config = dict(
    n_layer=14,
    d_model=256,
    n_head=4,
    n_kv_head=1,
    head_dim=64,
    d_mlp=320,
    vocab_size=2048,
    activation='swiglu',
    norm='rmsnorm',
    norm_place='pre',
    norm_eps=1e-05,
    positions='rope',
    rope_base=100000.0,
    rope_fraction=1.0,
    qk_norm=False,
    attn_scale=0.125,
    bias='qkv',
    tie_embeddings=True,
    parallel_block=False,
    init='normal',
    init_std_qkv=0.0325,
    init_std_o=0.0325,
    init_std_up=0.0325,
    init_std_down=0.0,
    optimizer='muon_variant',
    lr=0.006,
    lr_mult_o=0.753,
    lr_mult_down=3.0,
    beta1=0.9,
    lr_head=0.00597,
    grad_clip=1.0,
    warmup_steps=200,
    schedule='wsd',
    decay_fraction=0.888,
    decay_shape='linear',
    final_lr_fraction=0.05,
    batch_tokens=[16384, 32768, 49152],
    seq_len=1024,
    doc_mask=False,
    z_loss=1e-05,
    train_tokens=284800000,
    steps=8936,
    dataset='wikipedia_en',
)
Each number is 128 + 24 x the weight over the matrix's rms, rounded and kept within 0 to 255. Layers, rows and columns count from 0. Numbers have three digits each.

# layer 2 attention output (transposed), 256x256, rms 0.0989, rows 61-63,125-127,189-191,253-255, columns 128-255
117135146112088122163103126140113120136105128097130096107113115102088121169128108156135139134125131126165101130123103090134154137134123157109102130140126121116156112110154096141126117138113108118100150099148119118158119123122124125143131143140132142122124121154130140144126138149098110110128121145149148134147130169126105131132134154144109123078106099174121131108107159125156134104098
149145142104138120107134112140119123149160130128137137130131142158125118153127140123117148133114119138152141110131159145090137152132147114147130109133142117125129117139120124133138154157132124146159105119119139133128111152119110146132141126148097135110098133143108140154134138119123102117117139130127117136137131110121124123103157146151126117117129116123116112111124115139109113145150
134111109104086146163110124137129124177151123135086102117130181096099113114123125125141107147093111076118121136119114135098178121106140120135123121162096101123188123134132117151139124133101120132105135095110125112120119144109128115160136097121136113093134151096111126103105090131176128177122122120164163140151106092118116100162112127088163120102131145056124124119151136129083107117127
119099100080092139167086104130144138134088153086132144145160101125127124124097114121137135153113198142113107119129126105107151124149160089109139161119102123101114166142142138182189113121144159111183133162136108145095166132172114155137163099117134074133117148108095120162116083107117113130127135159113113113130153115161138098091098109087100135111145141168106139097114133122133133144122
165142120106130109148141072116151104103115135133129110108145147122125152123135127130097165101129110089141148131101125128156134160106107096176140144124139112078168077169147189123168131165144121127111123111104132133168130112152136131151148136151141130133126139165111152176134108119164068112160130127145105123103108145176170131139127108087109140113136118109118182128174168135103125106148
122134121168148134093107074143100132097163114113141139098130121154150117130160110153120104126101149092172141135122141145117153115132098129118089136102176151134161143126106151122158142127121175085091132111136156109130089156171151153101120113114154115160131133121104118129134103072188136147132099148068157104122148125113076107104125085131129150141110169160152101116137086125142138196155
152103149113170089128091155150150153130148161151134079067091191165112122163162087117141153089138167107096171118136118163125133137110127128130127087100132150183115132132079096096149121134115170088155102116140143122078120130093110123141130120081096090134075127154122124153140137134109163122138162171083091116093089122114148124092112156162107105163160145147112119090099111119150075121150
123098129079186170129144127172128092163135145201096152144124124112104117135133117141099153129131105117132114150102121119095151114147151129119131118112162133104098123109079083097176071109112160112122113044143119130073072101175166170144122140104114144114128134158159068086081088114144137139141117136097145133104062166129145100125129151112145118082095154133086136118170121132103093132164
101096198146088066134088159157131096127135116130134087137129087115079148085155130152098123094145172163125141114148152135157118090114122069114120094095150122137157059085107153153137091182157130082136116145152129125117113165128109077104124105109147135102094174120187092149153122162098119120144097101132187165175162150092157096116090094129120137095130132094123133145127152109131121110143
136147074136111121091118161117103137112151157112117148133152124105141131150146114137109109140129123142143135145119132133136117147112122148148123103129131141176126143167102119115145102140143139127148157145124123157134117140133113133135150078105152116148138101156095135119092142099115129145125139084134086125149153123155100087120104150114127126158131121108127162127151133124121138113102
172126106117136122163142115101112130128157138133081116131119105066115124101099147149128147123147130154178150127135115148115141179124150134126130149103121094087143104129100153168093139137123124178148127122117112133129135145083119106109172097126164115134141097160132114142152121098152096115169123159149110097118087128168097121101143092149107140135131136113117132118146094103120143118140
120107154155159130107082106096118150141163085131083101140143124111149123115126173119162124129127112124131137101129150169116129154156140135141145147093129130119106086126103132155139133143080123110085101115127140098124112151111108140123094093132086113124100137097111157142131035121181118134112111081081136151100146112108146136142158076132128143108156127152109148167154149154130083127133
# layer 2 attention value, 64x256, rms 0.101, rows 62-63, columns 128-255
141128146117124143101115078125131103104120143130096088093131090122095127118139116114127119114118145143175130118125146104086133190159163147148125154097134098094151085161095139165127159151130101131146124115123115081143125114091097103121136074124136152124117115166127150180133131116122097114136124145105104145138159112169128113123104052108112114136125178108138115137164143143142155137137
165147127129104127118088130152090118153190148148112118134108131137107146142160151104143088147121190132117102143142136110159129105086125122144119111103167142143142081137131113083118153141074160151120092128069093103140110170157129114121127089099114070101103113132084143111154053082116132120115121090123169127146144161127130114133166094132118164148131112138096121107139115165096121109126
# layer 2 MLP gate, 320x256, rms 0.105, rows 0-31, columns 128-255
148163079136140122134138113106125099090132101133134084085085140183089147159117108106123080214099175119110140133118124120113136108095110163126122115132094140149131142142149123131128121183128138078165129139141102117131170114119128147087140175151129086175149089117110132168090139158129117131143161121108158120145117116090134077193128157095148133104107075110111128107082123121099087114099
176093134123110116144106115126102108141160114127132120122172111133120093122092102136086163131145133141166121166125137118135119167150120117163138127101169131138127128159106119111141067110157168114130122104124136076115093161128115149140090155108138105142120137129099089146114106123097101148108163106133144119111132080119093083139133041123158127112142149159143118112107107187118098167110
116166076153085125094134130145144132139117087096112136163171120128131154137140130142151142149156136094106130133119124140126143164111085101182119125093116129108107171154119168113134150125119111130097099177137154172133162150150191108138157078125135108133141107162119147142142090113167115198130075114105111159144149129126149131143148129145171110116114128097139156129114165138144150162154
149107109145112098126119169092112115151132093141105168151092123108125157124145172164159102100158113128125139194141194172104097147111100132131125088153138107159161142106117144106113138124137103138131141159135107143149091093123126087157146121138127146122128159134121129157093098126120125127109101114147090106141132159129102143126162146141149112133130192118128118114105097107122098114115
161184111141149137225134087171120165147122115139128156135139133107200125115000135108073161191148183085125143131160116103183158056128141109157140174174121135118094092106092129089182165152171155137138137045088152143073106122128159156092129133136103126195134176124160080114174138084144089078064169135096133166136112129145172084150118101125140112102118150092155168111109099126124118174148
137128122150113137100093152091186118168110135102109099098150071099145177135166157082139138113113110157128157128103124132111110125153123137140113118148135085136145128066143126106130125140160095142108098084113121150140139086081105087141094132112143142152148109142149104162133142111124135111121160095196097152132131139103160122139167134115155188118131111137101126190157116084136143133156
129133133121117146154126109124118113108118167128116086149168139075135139109129152112179169125135111133113156135123113138168156136091171124093156161109122088163127122134123115108137147126137103121119146151111101115098126152113112163120159111145144127139124093145129162149143123136101123133128129167153097101153100135121092103118159105131138103107104122137144140105140147159092150139110
134120120127123151129111157121129136114133098138138132154166140127098137109097110132180127077121106097137115137147091162077089109104181107106133118098097111210135138094110109135141127123083091145132115139096172126140152146098112080138121106120141181126090151133120158142109139162174109126150113076117152132120117140182125124137174113190143142111119127132151129099134112088106136149153
153128091133178128119143130090225137107151110104073157112118126127204074094093112072132193133088135074153111148145152167137136179114104123085120138140135174096111086126080178090182138118091154134084152124135133141071105090093116123102090136071162148124135131182163152163136120116139164169148142155144090108105162166131118124167090201129156128108131117136148082116187153129112135149140
142169133137139126130143139126106112090107137156120117147143152116131170078078116132113100105148135101134116123115123130100102151159137112147142139131109119097112144151139106145117102113122129105129101105145091120085128111119147134143159086131092114110151130130096141109135130154119124141145134132113174118123127112095123118154098148143165151142096116100181115112168130104109131141129
126154110115095184121137140104089101159118102155091129139127144127123132176150129160160122184117121156157154113109142121163132112119133144081142117151132151146175137104152120142088116119091137130090143110147150159154097099109092150130139153116094124111117175154119150111159169135092115143150153124133107127106164134132150186144149172142126136120139155152144117108086126137119122146162
097123114151112123112158063070111147120102122159085123123151182150141129128162108158117140134107107094146151121142108133156119122150119094131121154098099112169118132111159132164124125142134143097178126115075113103077132133150155135134143122115105160112090124140209130149073132117113131146093110139098159135144155142104158098159135105127078153114072109146131117120145154108201114108122
119122138152160135122094144104137104122140114104098129111141123103108126126119093083126075151144110098093147137156111168165141114125113117114151107155157110126145119147150110158100141151164141118148130124108068134097129116160126158084099152118116100116121146095138181167125128104128100116155132093119131099132108081119097118130128136130134116116132137175125133115119117139126134109143
118118127104125134150090100139141124078129180123120164118122161106103119124060150155143101117120108126100117142113114093109126103093128106125183129130122139134128077141138146121137141140138143133128151115157115109161126111148120163114119136114149100114131152127142123099158132144122116098122108108141130142121140145132146175124125129148131071151146107127114177122093140127140116115091
106110155150155104169139128131171166123144114186153102118129114142131121138082113153129131125088116142123154099114132142120126077154100196119158159147048142111180102132136090133150162174147118137120077156120163128120145132121128112099111136094125132153131162127129129117124114121174142191133139131146148115128093109148098087169119129131130137130172149125100136146114155116145077110116
116149122174127139132102127118104087163078147133085127150126127098134174123146150125142086119117130138157132138110066141116121160118139167123145154118120122136078135188120121115135123112144108103163114123111114123150157138121109131128139115136157104139142103150134137120157154131114188126119154117146098128156110143138125137154118128132132135098106097149145115147134111139108144142132
152140133098147089166123094175146147118135145059124141132124122101127133161131122136145102143138134134111105115151114123135136135186100150121153142135138113134158124114097140121117148171100124124165127170107138171124128123167124155123128146122114141128143136068131118118078134148123114156154151078113124095155148150159133105138123096132134135102127175117155141120146057148118147116115
082137121152126120107142145091114091122135165114148106085136138108141085120079132092105153108187147122152143192142130134148129094149131142123114137122148148127175095114162103136167142143149143140109152136128110111102110118096144093136193156133121144122102112158157131108086128162118126149104079139141183142101138118096088142129155145134147121110140082117155104157115144086103101143125
150134117153101086151130106132129098066205116109131122100170171116131108102145129111136123121171162113132099148155146111104111141123121106127137157145116130123113143163127088142107168092152107078103165136123091140108133108131141142145112126089167136129110105113100141169117121153135134122151111092126126106086169134105093108128136125170132082098109115130146120102130130168157129137123
154151157144152159132120127121146128113113145111178124064158094153110095127116135071142103128156102108134124076113130174143121092130135133112117122124117119118125135136080135140152096133118109111158138141137073138137146159140140111131102189118168119121134159123119119148092102100143113142085154185110120117148143110152128108151133135130150121109157110102126131086135103131128103142117
139156137165120130148113098144128137125133133137092126136118159122113163108140122119166122145101160151176142143165133147132098166123138098162131110140129140160115172089128128094134198167103136105100110134125161101127131118121135091151128155160138170174132170132143111123092141101090151097136172149111176119141154114147148097153179136121130098137129161109166121140083146107148163110130
121140111063102124113129172143113083106146081096142164130140110137090153117155099087117127078122162095166134088081110115117120119118155123136130153157095163099169143083143077141095131127094146080124155142074113115121122126136159161108159195137110127144129140103145125142132197144126133092136164082134175142147125116175104150139156118139129104134102147105123108142113123109128106106105
133154100113138146147110134109166108114126107111149132108145131118145141112118155142123117120160121115127137120107132150130111134111112132113168131130134150134088117095090160097125137109148110146105128148147162173098149142136126148094104155129160097151099118153139102165119150093160127111128140105163085131116131146176140085136130113135107111120086144112103097124097126187149125122146
142098115150105134125117101122114103112126163127136121176135109139140159115118111115152130113112143130093115123112151149147133121124119164103117144104126133145152147143131134127149076080136159119145116114122130106144147135180174119134134128100182106140131146109114137167129084112142125144127110177167059107132138095154097153121131139119133151119148147154151141139101103127094110136112
129180088138105102132081152109148148131128115127114156104123161114123155131121175119148105128132148143133104114164170116108089103122123119104074118102078139116088086114096122142105168157124126120115115157115125133143193108148158153128092113112149126124113080145118113122149155136077124117110130113137143153147133173138156151184154140090123133128151126075132153134104111116171102125136
135106145114154114085141126135156129101160117131160114124081163113170069148150106149109119132108173088168118085099182089119136120138129094164125141130211145152170089126144123132136128152147118088092099123144087160114088117095123169152105095122082148113162158094137173082100134133112141114099092099140081152098135104126147101118121140129119086146091087108111168093122127124120150171125
117152094146124125145114162155107139161088107111078144141117124134114133153135144159132112057124123150102145111135147116124161163146131100132120165127116104142076174082120134123128142177128122120137089137105148162145149154108107115084116132123104087076149113153149123118077155131136135129095131104142162147131126144141120144112093104123132140115135125087136127142123149124117144139094
155111141129138119097132129154113142119163082101158119155119094082124116160119164133074127150144158114161138121101114103159154108115158126100131149094148096128139126127131109138103143140148119131139102121155125119178119125111115114150143104145097106056094098154118118141126131123086147131153116131097130142104104081125111147141174112131149109127157131130129097115177141133162166114123
144109119142122125139102150120067107132174163138048106145183142134104155121123119143109089125147128134145168153098111130133127121116181124107137128098133075133113116127135146144103128124117122161119121139132137112148178139114113108098125111106090086141125138160141158139128145120171159099151135137145159120127149097068159134141108122126153103161109086099154139124153143140125128131156
070119109148123132105117153109129084106108126112134153154085160107099139136114098117145122123097123116157130121143114121171123117121107110137136107169158116119121133163122106141153126131166121113115117106131144124092116134119117152132104102095130158103135181108102149136091102101061139105148119142107126141132122163130124153140083103102120130106161158123130160113117071134090153127081
123135185160129098150092150139084122151141119073154197136167101122127099142111145091138105118176140125112097131136171116130123095164164156121104146113192093122141101113119138117177120052131113120117113106149115165134163084109132112099162129149134137113122087117126116117152156125151073107089145145111111159127104127155127097131164122130152144119108129161119096159131121122133109127135
119121098126124087090188177154146114140137151115099120127124136099140116137156168042091171135143144096103134141163123144112101142122094104120157132124072156100132140141139119102082126122132148133162120141120091149103127118125154136135117144157118122109147117118120129139129151166103128129132102158114155081115171112096175134121124129128171115110107130161151148149137085096091127129131
# layer 2 MLP up, 320x256, rms 0.104, rows 0-31, columns 128-255
159094173125143165134110115137155128162115159124136119141139121085131136125143108130127177085137132161140116158146134133158138151145148132160110105118146140139158123082138117137123137091111132132078134159127120113099083132112151160158153097148117130131154120149110144086172097118119129136087151110120082117132122121132137165113103102157129139125185166149171153108163096083130145111155
150084108130119127125096096121099129137148132155123145132159111130132085133116114135116154125142155112130116143126162118116152153147102108136138145090149134104133148140113101146157106136158135103110123121141101097102126152132111127149090157082140098139100146162120113162116117131111118127116117123124102116111151111110115101154112082102150131090149153151145130089101099190125104148112
118165120141084135109122136162145120136135122116099141142172103120130137150146137143124113157140144125116148144116139101134123163104105097132127117094130101094106162140114172129131142138149111136087112151154135171128150117140123133137145089106124086117129133153104130115141104105159145143147106127103108178149139166145140140144131122146178139105123123135112152135125148144168120120168
106129147126172175159146117123128111121088137114106133093131142125166117154105136139098152127115145104115143149111099147146148121172139149113119103097128152121157108118062116139133118121103140107100127141128112112065129168135158142138102132135103129101113112160140138116111138115153128110136174162122107158129144101128121083135083092133073090129101133102121182110124138133112128144151
157156152150154129255165089133175213101098157112139155162176140140095117132064146094093175177108166066119110080167077085225165139125135126094115192182066137141095108104134128111188126144084173190168147056073159085091098116158178156161162116112098155167131160096137092114181124098126107107124174138112092141148150129187178102141086078123139091114140148109178169153108112110159176124137
144105105140145128135113113098107141140104131094096104103178079125190125120117167098130081143143114129139128152093126110102127140153119125160107080101153113134167103120135081096155122172143100152116119114150134163119133099116112100132107113109120127132125141100110137118149136120111121138145113130128123157140147150119138132115180102123127155139127143126098165185136123095144137094126
119113120100140143110134130110145135128185124136132110141120164110156163152154122131152125123091146132205140097150130151094165144088165145164183152151113087113130128138124101140177120154157131145156134078197096111087115142116117122155128114104122131105097115153104143140138168128132098119163153153206127105131103103126147102096187131060089116133112114105126115062106133158180167151082
120137117115118133146101151128124133111120139131113162127155112149073140120097130106141101085113101114156134116147090144090073124134163121133131105112088129147121129089105122121118128165113090158115134116094161126137136138108120140156113109084125142124112188118136159165106170126112130104140125084156130109106110139145106141122150128188145126132105109134127160112163143130111124136148
072118166141107139081144107160118137133113123090181129114136090189080138143143140151138082145127144137088137085121109127147124071121116155146143105144129121098093134191131112168062096109113104105150153150136118158175107178170142183125157168156112107105151143098094126109102149155129104044126072132143128093142120095135133116072177108156117154137149100155134129096104116113094089132150
159143150117134165155138140100111130105111155151128138137154142099121172111080135111136106117126141114126124125151098129127084137147136108157147135126126115093111109124124105115125118116138127116125119139148132129122118137114127120129183101119106113141167133143104151102104159125116146143141123106123156099122104151139118109128094119153155108148114110109180160120132093102137131135096
157110129135108127117148136132163117126137126132137152155108130141149125096158152156168148115150135116142138144112145132189121143134117141126141098150119177127154113075135086130110115103145145130102126129117154171106104102137128149128162116126088147116123139162128121127144116128123107166146121110121089147142129096132116134138117139133120140110125176139154138109094083117116115125129
106087127106102099126103115089140134126163110143107144134136154122158132150151158145092117147125150128147164119126119110138126150159152153129123158090111133150120147100101127118123139153137114093109142127124170107088125124112093117129158113101103119168112108102128129127071127131129143107104115123118144116124125151160134103123097109156106129109147080126126145143132142141170133140126
156187132106106116115127099135143112173152132116100141135152118128127156127119105144101183148105106105191134153150098090109123145101145131122127103108098119135155142118154162096139097119134126158106106175125171123161157133164146128144126100134155117116156079146090123154133136140125075178037112137138148142116152133127113118151104116111124143127111121051106138133160103126132108153110
159137105099132116101137138099091162157134138094139085155127081115152084139182131107111134123149139127149102123156120142154171202154170137117067130109106121116146187109104075108131109100132101147118118152099115165086156137129159101120123127140107129154118124142097104164108126114141133167144138114087103127095104136111138090131107128078126176072098152133146062154170097116124144143168
146119122129108160090109129105094096135116120106099126127150155131136113135155172132120134139176157099151107147122113123137132156119166096153102101107164118163100175103147146119103084050101142145114177100132107097137138137134122111155128107141122137129109055132148146171157151125108094095103115126149143106129139131096148146104125137117128144115112102128148118107128131153125157144142
165130102099097150127134090115153148082167150112140120116141127145143141122104110118129160128141104155070115139122139129140136123109135104138140096133123119101130105082143117136164133133110091141126136109146103172139147119122159098160117106148099170133120118090132110144125135148137137133101128167169138136111167087137121105126159140144099119118153107135146113108177151108142122149139
145182147111123090090136128145111139106142097066116150134157143102116152142157137142141124178150089152125161122121112126120170137154103154178143130110122093118104180141106103125098159150116118131148090172137109147130111105120101103123116120114097133143118150094150089128116160122139140105160137111117151115138179158135100118116116125154131112147123152146108146136113102122113144117105
141109126131130131121119090148105131114131108149136146120117130174153115102117115138118088133093122122142089116108143109124136156130138117149145094147124121114124166122105169136138134127097141112148105113142114109146113122134135146153121105135133110113184115106132156131163139074148075117133173122100117129189174122135124073135101157087112124174132132115120173140130152138160147129131
128140162178132131123184089099144129136180102112162106101160144108127095116100095070110120139150123120114114130161142090168141138146113118149142120134107177184155123139165129113089157114154077135114106110098089166093116137184126124124139135131133176127098084154130143173121129175142126156121077124117104110086157132073094110094123120156099163099073163109158150085122123161134116181134
107134099107118147168175061043135104129143072154107142128118177134143102118134110132106174164114162182128118141110114088112160172100092187115177110112151151137109165100186145114116182112143138158109129117137169126077111117097089119158178087145166118151116110141135128124177130098122135117151124161113126119144100118090139064112087147124084142122142118126147185212127155108112123087152
142092112081121148129144150118118119137127116110168104108167098163118118165099105112110147121129128123109110134110125131130151093155126156110130142140130113118126121155157112161151103082146133117123133118159100138151109123140122139109122098120126101112098101139131166114183097100148152161119102112138098131109140139133096138122119127112113151139163120150119115110143119130097122121096
109141110073105111132143183123120100127146069103135152143126110146119143121161122122108129103121177129127146127107140102151116123099136119135141142134106181118174165107143119125107141146116125102100146133105114115121145119121143142100124184123110134134090150136129120120141173151106146097153179094139169146137109109151126136146142106129106113110101137117104118160103144107142120128120
116108117134138163130176121124117145145144081146103160148098173175088167158087076119139127161090173176113106153133122104124134137113131130140089121152153078146146151152152153114126098123112152174131099119133109074145130122095123118121143186114120166105140119154096133122137135156128121124128165132152144174100179124094128161127131095128183111139131140147138146152127139108152129134113
113107138141116146147122099121097133129102200117124127144131095106125176138111130140112115106111153121107096148101126117126144109148161151123104159142176140083159164134122079144101107084116157115141134119129141098131155139147147135133117168106139111095099131128090143131119092124096097139114110159152082118120124126112129182122125152140134161140117139168127146104124149135113145111127
162152104156147104129128140132126124146089132123106161116108169113119168141117163134122108119165150141136113111189152094146072099122114124126073137085099124163081091087119108137129140189123125139116101156088101144115171111164133120104103143139166135119102096141132094145110137133088101114134101158151133155132113128148124144144136116123115154157141121110129108149117119130149072102121
145148131111108151135130103130121121131119132128111143114163097117111145101113136132163161135129094152116123158124119158135131122129126130108124115120070159101098170123133147114142130112115140181181135156119158117141126155138120114110148134152159124137113130150123096162148124137148093132175174133103115082160119136103104175145136125141114162115142157127125097126138110139151107100123
148105144121151148111135099115133112113155150096168113153161118140136128098165108091125192168180123153130149185120140188149142095136116147105135119101120134123182088164128127131103168079119129115101192148141102131099114174164117117169148158128123195123125134123108125178163138120135153123179126125126081096105153092135132084121134135133126123151120127092114125121157117140147115087132
125112136121094099138133141146124148094144133130151133114124137080119082135116160143118155152114181117137096101086104095146135136117134138109095133097125125131144124112107112148117096174166092149139105121165099087145148127133134134143152107115095105103168112151145132143098178096069129133149130123064140151110090106111138143133161152153152100154144132136129120126149138133150176135122
101112142140137071120099163119093128118136161164064131120157092094160152113109131113132104107142151113106131185099149092125107154105147117070088128129186100139113161129157150105125164141131127164124114111135115142155152126142093122136097113073097110159111116132145138128138157161135119108116154115165121154058087147087134163119109160132131121104132065127160145118167161153133074139153
159146100115095109158113110126118137139148129108115097122163144137088112127138099100159133194142113091102150118175121129093121142093096122134107084083103152160140138156149105155139126137088132121167148137102154113129139144119119128109139131106168159183111107155138112098082113153133131116154121148174108152135125129152135110141147106166143113159111125151139147112103122107123115093135
129151119115155112157101159116095161144132120096099137130099110149181111135122134134125129137135156112109145120146206106138123158132135136095100129130170119141119130089111148096134118119120108128131142086124110105105172102094130083080121091153118149125122078134125084128146128137128130113147132155124100154121122097152155126127112121108137147151128136145097112178135134104114108127126
116103108136123092098159164144131131151162171150101107143093102084131120141169130055090151121162142090121118128145144145101117132129127093140135132130124153086158126146148128100097118150103115137139112148108103124088162132125143121109113149159125127087157126109116099144097146160129124146159093152127133119148133130120161159124101135107141124099086137144118136108164108106098136124117
# layer 2 MLP down (transposed), 320x256, rms 0.243, rows 0-30, columns 128-255
167137082147140147135142074133104117113144140149133123107104128174093145149143150127123078187086161119134132130109112135126132149101115134135108111112101115136125185126116101152145122169126118103180101131125110134120170081133115154107142167154120091183131111108105127148113133171122094111125165136114127140159148116135154089176143144110139105102091063140110104117124158126075103112137
090138114158169129092128151122151129137101119143154173159095158116127142125170138109169123120101118119125122070126132122124134081130151095107123136170101118150149121114160139144118189140116071146119142156121115148128172143134122083130138114147132123136137153138143149114126146138135165122155122142121102116133074153159162156110129190135110153153110073061138129156109146083121134102113
144125151114164137171107107112153145091148145148124130108095123108126123108162133096097119109118131177147176119147129091137139105180168135074119111120151140150132131123159119123096104135146098137145184097111098101157098086146061172100111127124094114124094132115130163119108151158087110081131195108127159114123103164146118126106120117114097151127163115162114109150133097136102101086112
115121119101073118116130178131110102134136095149139121116099127133153134124112180147204081126153106151115131124121169141086123139110130128134142090162116138120147099140147125113115152118139092149138111111117107118141125092121140114175160146117129136109148160120111128150094142107146107121093136132167129064150141160123114142117155138166152114110133129151118124119103107138124074133163
144140151153143139143131096209160148173098150201132091106131129151072114108122147159099132128153137104157163103134156124150160107147162099139107124099084112160115082140141117125174175183152113142164095154129136091156103151158146167102119111167099140080135123130120108120138103130173082110141119164123135141173147117103118111130100131166114071105114129102160143113112068138132121132068
096159134086155123170131124140067126110136117126118145166129186139120089121093117164123135127138168076117083109121113139149129148144128131145123135086134164105109154192112125147092127098129148128126146159129133112118109157138164100101150140150140120117117142106128143110156132123130117131116141134063152107162165121152133118113092167145140096118157142148127139079095118157102142127116
125175128158116083119123148141109107126119138115110136089134078159123102109067107138092142106102133140102110163115095167137107119166086146079099082123163136120133130119104143110118118112121084106098129112119152157146143101118148116122088116137128136103129159124141110134133152143148192126116125123063152140136155141127136139152052146175154102119149141151113125189152118110116106139117
146128124158142113142127119162132085150123152138129153098111127110116138155119171095091100185148135152103160122119142101159150146142084131182104111143138149094098116180134131130134113154156150120101127112142099136130092159137127157104106129128117102135155117105145118125115151142061144147119119165166124137155156146086134128099092127114125127149124116124098130160114114149169122106108
092179159145119119087097067156149137126152134087133124153164088140129099142151102182120110162126196145091097133117115158115109121129135165094139110187126124086137151173147105153122129159140121078117168128154106115125147132156144161131175151119079121108131120119095141135150174150121112069127104158163132092120171137115168104111098119125163145129151071125136144144102100086100143115135
140118128110121151105114121129162139151117106107133139114143139133127106170135151139147146140082132184113159152156140145145157122122105135130095125143129100152126147121109157095138149133124126172112153144122138142121170129143128134118077157129144126121103130135131125128130136106108119119121119116144108127145150144154138159110139126111095123102147149198062128167127130154141148138168
108100100109085108117129054128138104093094113150107110172131162136128112138135161170130143100134093093096187168128129155116106166137140118113106126078162193113139136126120109138120124135132116151131133135104085141110141138181147166110145132148182130138133128155119112121115150095127118106137090129094166133120137118111125104130116113177164164107139112135138129121137116120152090128136
157132142108155123163106174177121095133167115087158137139121094108110131105077166087126094155157148133134094146080126105128121114087154165144139103185153133117109095136121123124129141120134124163075134116146157145182127120131101139135135133118149104114141125113043117108192118133161151094134127146146114126136111095144104141139106126105168119138156147099146107166133120147087146135153
083063108121171120133121125117107144096096106132117113138089142147116131145113174094128115094151140144080116118110191136166154191152118133126111161152164113108161096132068120143128142115129139135133172099145117141108092129120126145150115147147102118135101153091137125120179081133110146101168128116115139116105119151105164146116174122128128108139119113153125111126113170130125127116132
109095127135097140131121096168149079116122126152132124140114165146084154126093135142168125106126143153098153170108143146124096069119105128089183111152137166164129085126121175128096157141117155102160138101160140090152092135147105150128123130115153153100127135105148120118184117147132127107103122150163122121199161125153121168118142138175114102144157097125121136077100147138135098133115
150136133143166068149113127128141138162144101189204107116130133168114122146112137150127138135093129113128146104085152125128113100168102168117150166127068157128168116098122102144128135145125112123154132157150152128109115122164146101106137092088114153161110095120122154156159150151161085132110132143169137103127121122116106133121103144106146161114152126124108153122122157133098101153106
097139150137162139109080120125134108185083125120106138126166120095112156128119140135113084116112140128168110130128092115129096169109140170114135150122114123128109170165122133142084124107146141130168113128136135146130141132136131129135141115115171108142120123119116184126177160127101152116112124118122089118163101121139111139145093112127135129119116099137135108162128107154114156150096
102075079148113178147128148116140099160124086152167136134112115134092120147120121135132129110138151105090126091149121098087082134104120077086159112141133127175140128108144130121147127110133134124098164085119137107113128117115128124132121121117141110140088114115149155119076135177130122111119112157129153116106108136139124145131115110122109118122132114105102128135149148128141129151108
076129088149141125107177135098134106141100172139153082092132139096133120135042145131110103092181116130147158187132123135131132092125137178128108132113127140101134114130170106138161120121133163135113152126106120102148120114095168134126175133140137137115117139132176135087075088128122139147119082153165167138101144133127073152131155138147139129095150085114190121132109147131110065129128
134137130104111105130111103134123160099134156121109131134120118140147172098110156163122150098145128121116131116150123177108133144122152141103124113134152109108123106132065144134142117105083121122153135161133174109164119128120150138144134086111130105125162164110157113079102112108125154096159159115144130142164099118119162135145121156099194106122138128143106099140126131135135082095126
156131094105129137179141078031111103142113123172153118054135118123161112104178108092112149134093116192126094106135107159108161134100106166109160126102178115130124156097132136143125097125099100080163120161122046148138106161134076102154146140149192115132117153113122145143129124078105109151119149192149098121128137102148120067130099149161126100140159079101153138146091103129102113107106
131137116162127128137107106150123163124142156118124129141118131123119154134113136117169141130119125128153123155149141147123134162084154112167147098126125117180127139123155113095139179145113155131122133107135155090128145138124135122133124138152131172158154148131138133113112148095100145098127178146109139099136181104171143120152159152117119127147150144119157126134080157084155134105125
133106137148120138141133091094158170130128168160141115148105149127158120129138159180137138165134112154133120152167136139118140140128082128117123089116146095134102136123116145135138135103181099170119119110145136128112113128139128126118122063140143128131109122146102142109083088127155135136151064178137089111139161126119153110130119122105095145149132122126170172132139140132121116172160
143132124102144110137113115112158140137113147135157107115145082116150092102150144126122144129120092112140150143116138137116093135123092127127169150124123151119117134101129126151112172114132100112082122153112125175124127125142124144125129099145142086138087140100163124154152103107143138146094102085115114108172071111154111089123112146159070121115131131131132109098101115146124126126102
123175111120138152162123105137138152143122179101123130128119114046135115160127139187094148107120116146112123121119118123153144130135131120089103148141118117099113172111142080168130131077139134149138135178153122130147147160124130136121144173102121140091117092133105139112046089135038101101095145107138127145129125143116139125115165170142116173181130132151093126106173150161126140115146
117126131114126130134154146157121087100111140121147100142149102132121103122181096134078132107073122103123148135124099140129181163149124121129199132151168112163121130140147130106122115121126133123132184117129143138125103159135122114140131113122124127129140161144136156151118117129178153120094128134096122115104142102132137129109137159174128104111111127176111100135141138151115151144135
141123097126130140085127131121145129110156090133152141126106116103159085137174115124111142133084159092184129106130182102116127131151127105166104127143171130136168093147146128113116121144159135080095106134143081178145121141094123143141107125100119114123171134108127170086113117150090135124098118127124097148122105090123121087115144145124126098089111078094124189115090112141109143172101
098156109127138118127135165153107150146088090120112138105106139115110108146129149156139091082112121131098104098143131108110105178146123124157104154158142127136070142084116159133159096149114154147146091113137131134156138095118130129106105116136125084110139143157130121079110131131138123132093127098141183137155120169143115150120132126106135130123135136115153154156103125108111144167097
120144130110137148121123146081134114137052136125089149130126115155152131104145115136135112106147107123133125141117140129105101140172128140134154122161078156124109105138150127135141146126103126102129143142101132142103138175131119131087114119141156138131127170101136142115097137142155138114109177121144111142154164183106152117114070110115129127130084133119155146149109107115114088121105
146124101122121138135117079128187102114081109124147154113089156134136136150137114115120125146111096101130097088146117148126150116149102108153165114150082146099149116139103088126129148103132118087142146140106144121112111102107178129173143145170161133136169156133123144119147121159098140117145088135086108105122128139169130114137153123119103157115122168131121112140111139104146160102125
149113142155151129116144157141154140142126117165135162135097125125163144121149124151084153067114149130124115125064108120152142105126154127120145147183127132127117134117094145107127136105157107113108096127130124164112092147133131133168109111101087106105131111116133157166124125131139131168085131118120134111138132116106101155115113135096100121128157118102088080146132137119126161149108
126117095117120151111149121104172139134150104159136115141062155122113131137143159124137197132091109086134151109103110121141120106111113125130129140163067152123154162129126107141087131147110142123109113139132137103132082139145125151130130134124120152102137157096154123141054124108117155119128112108168137116122138160085118146106120124139100133151142150089147180078089133162151115117134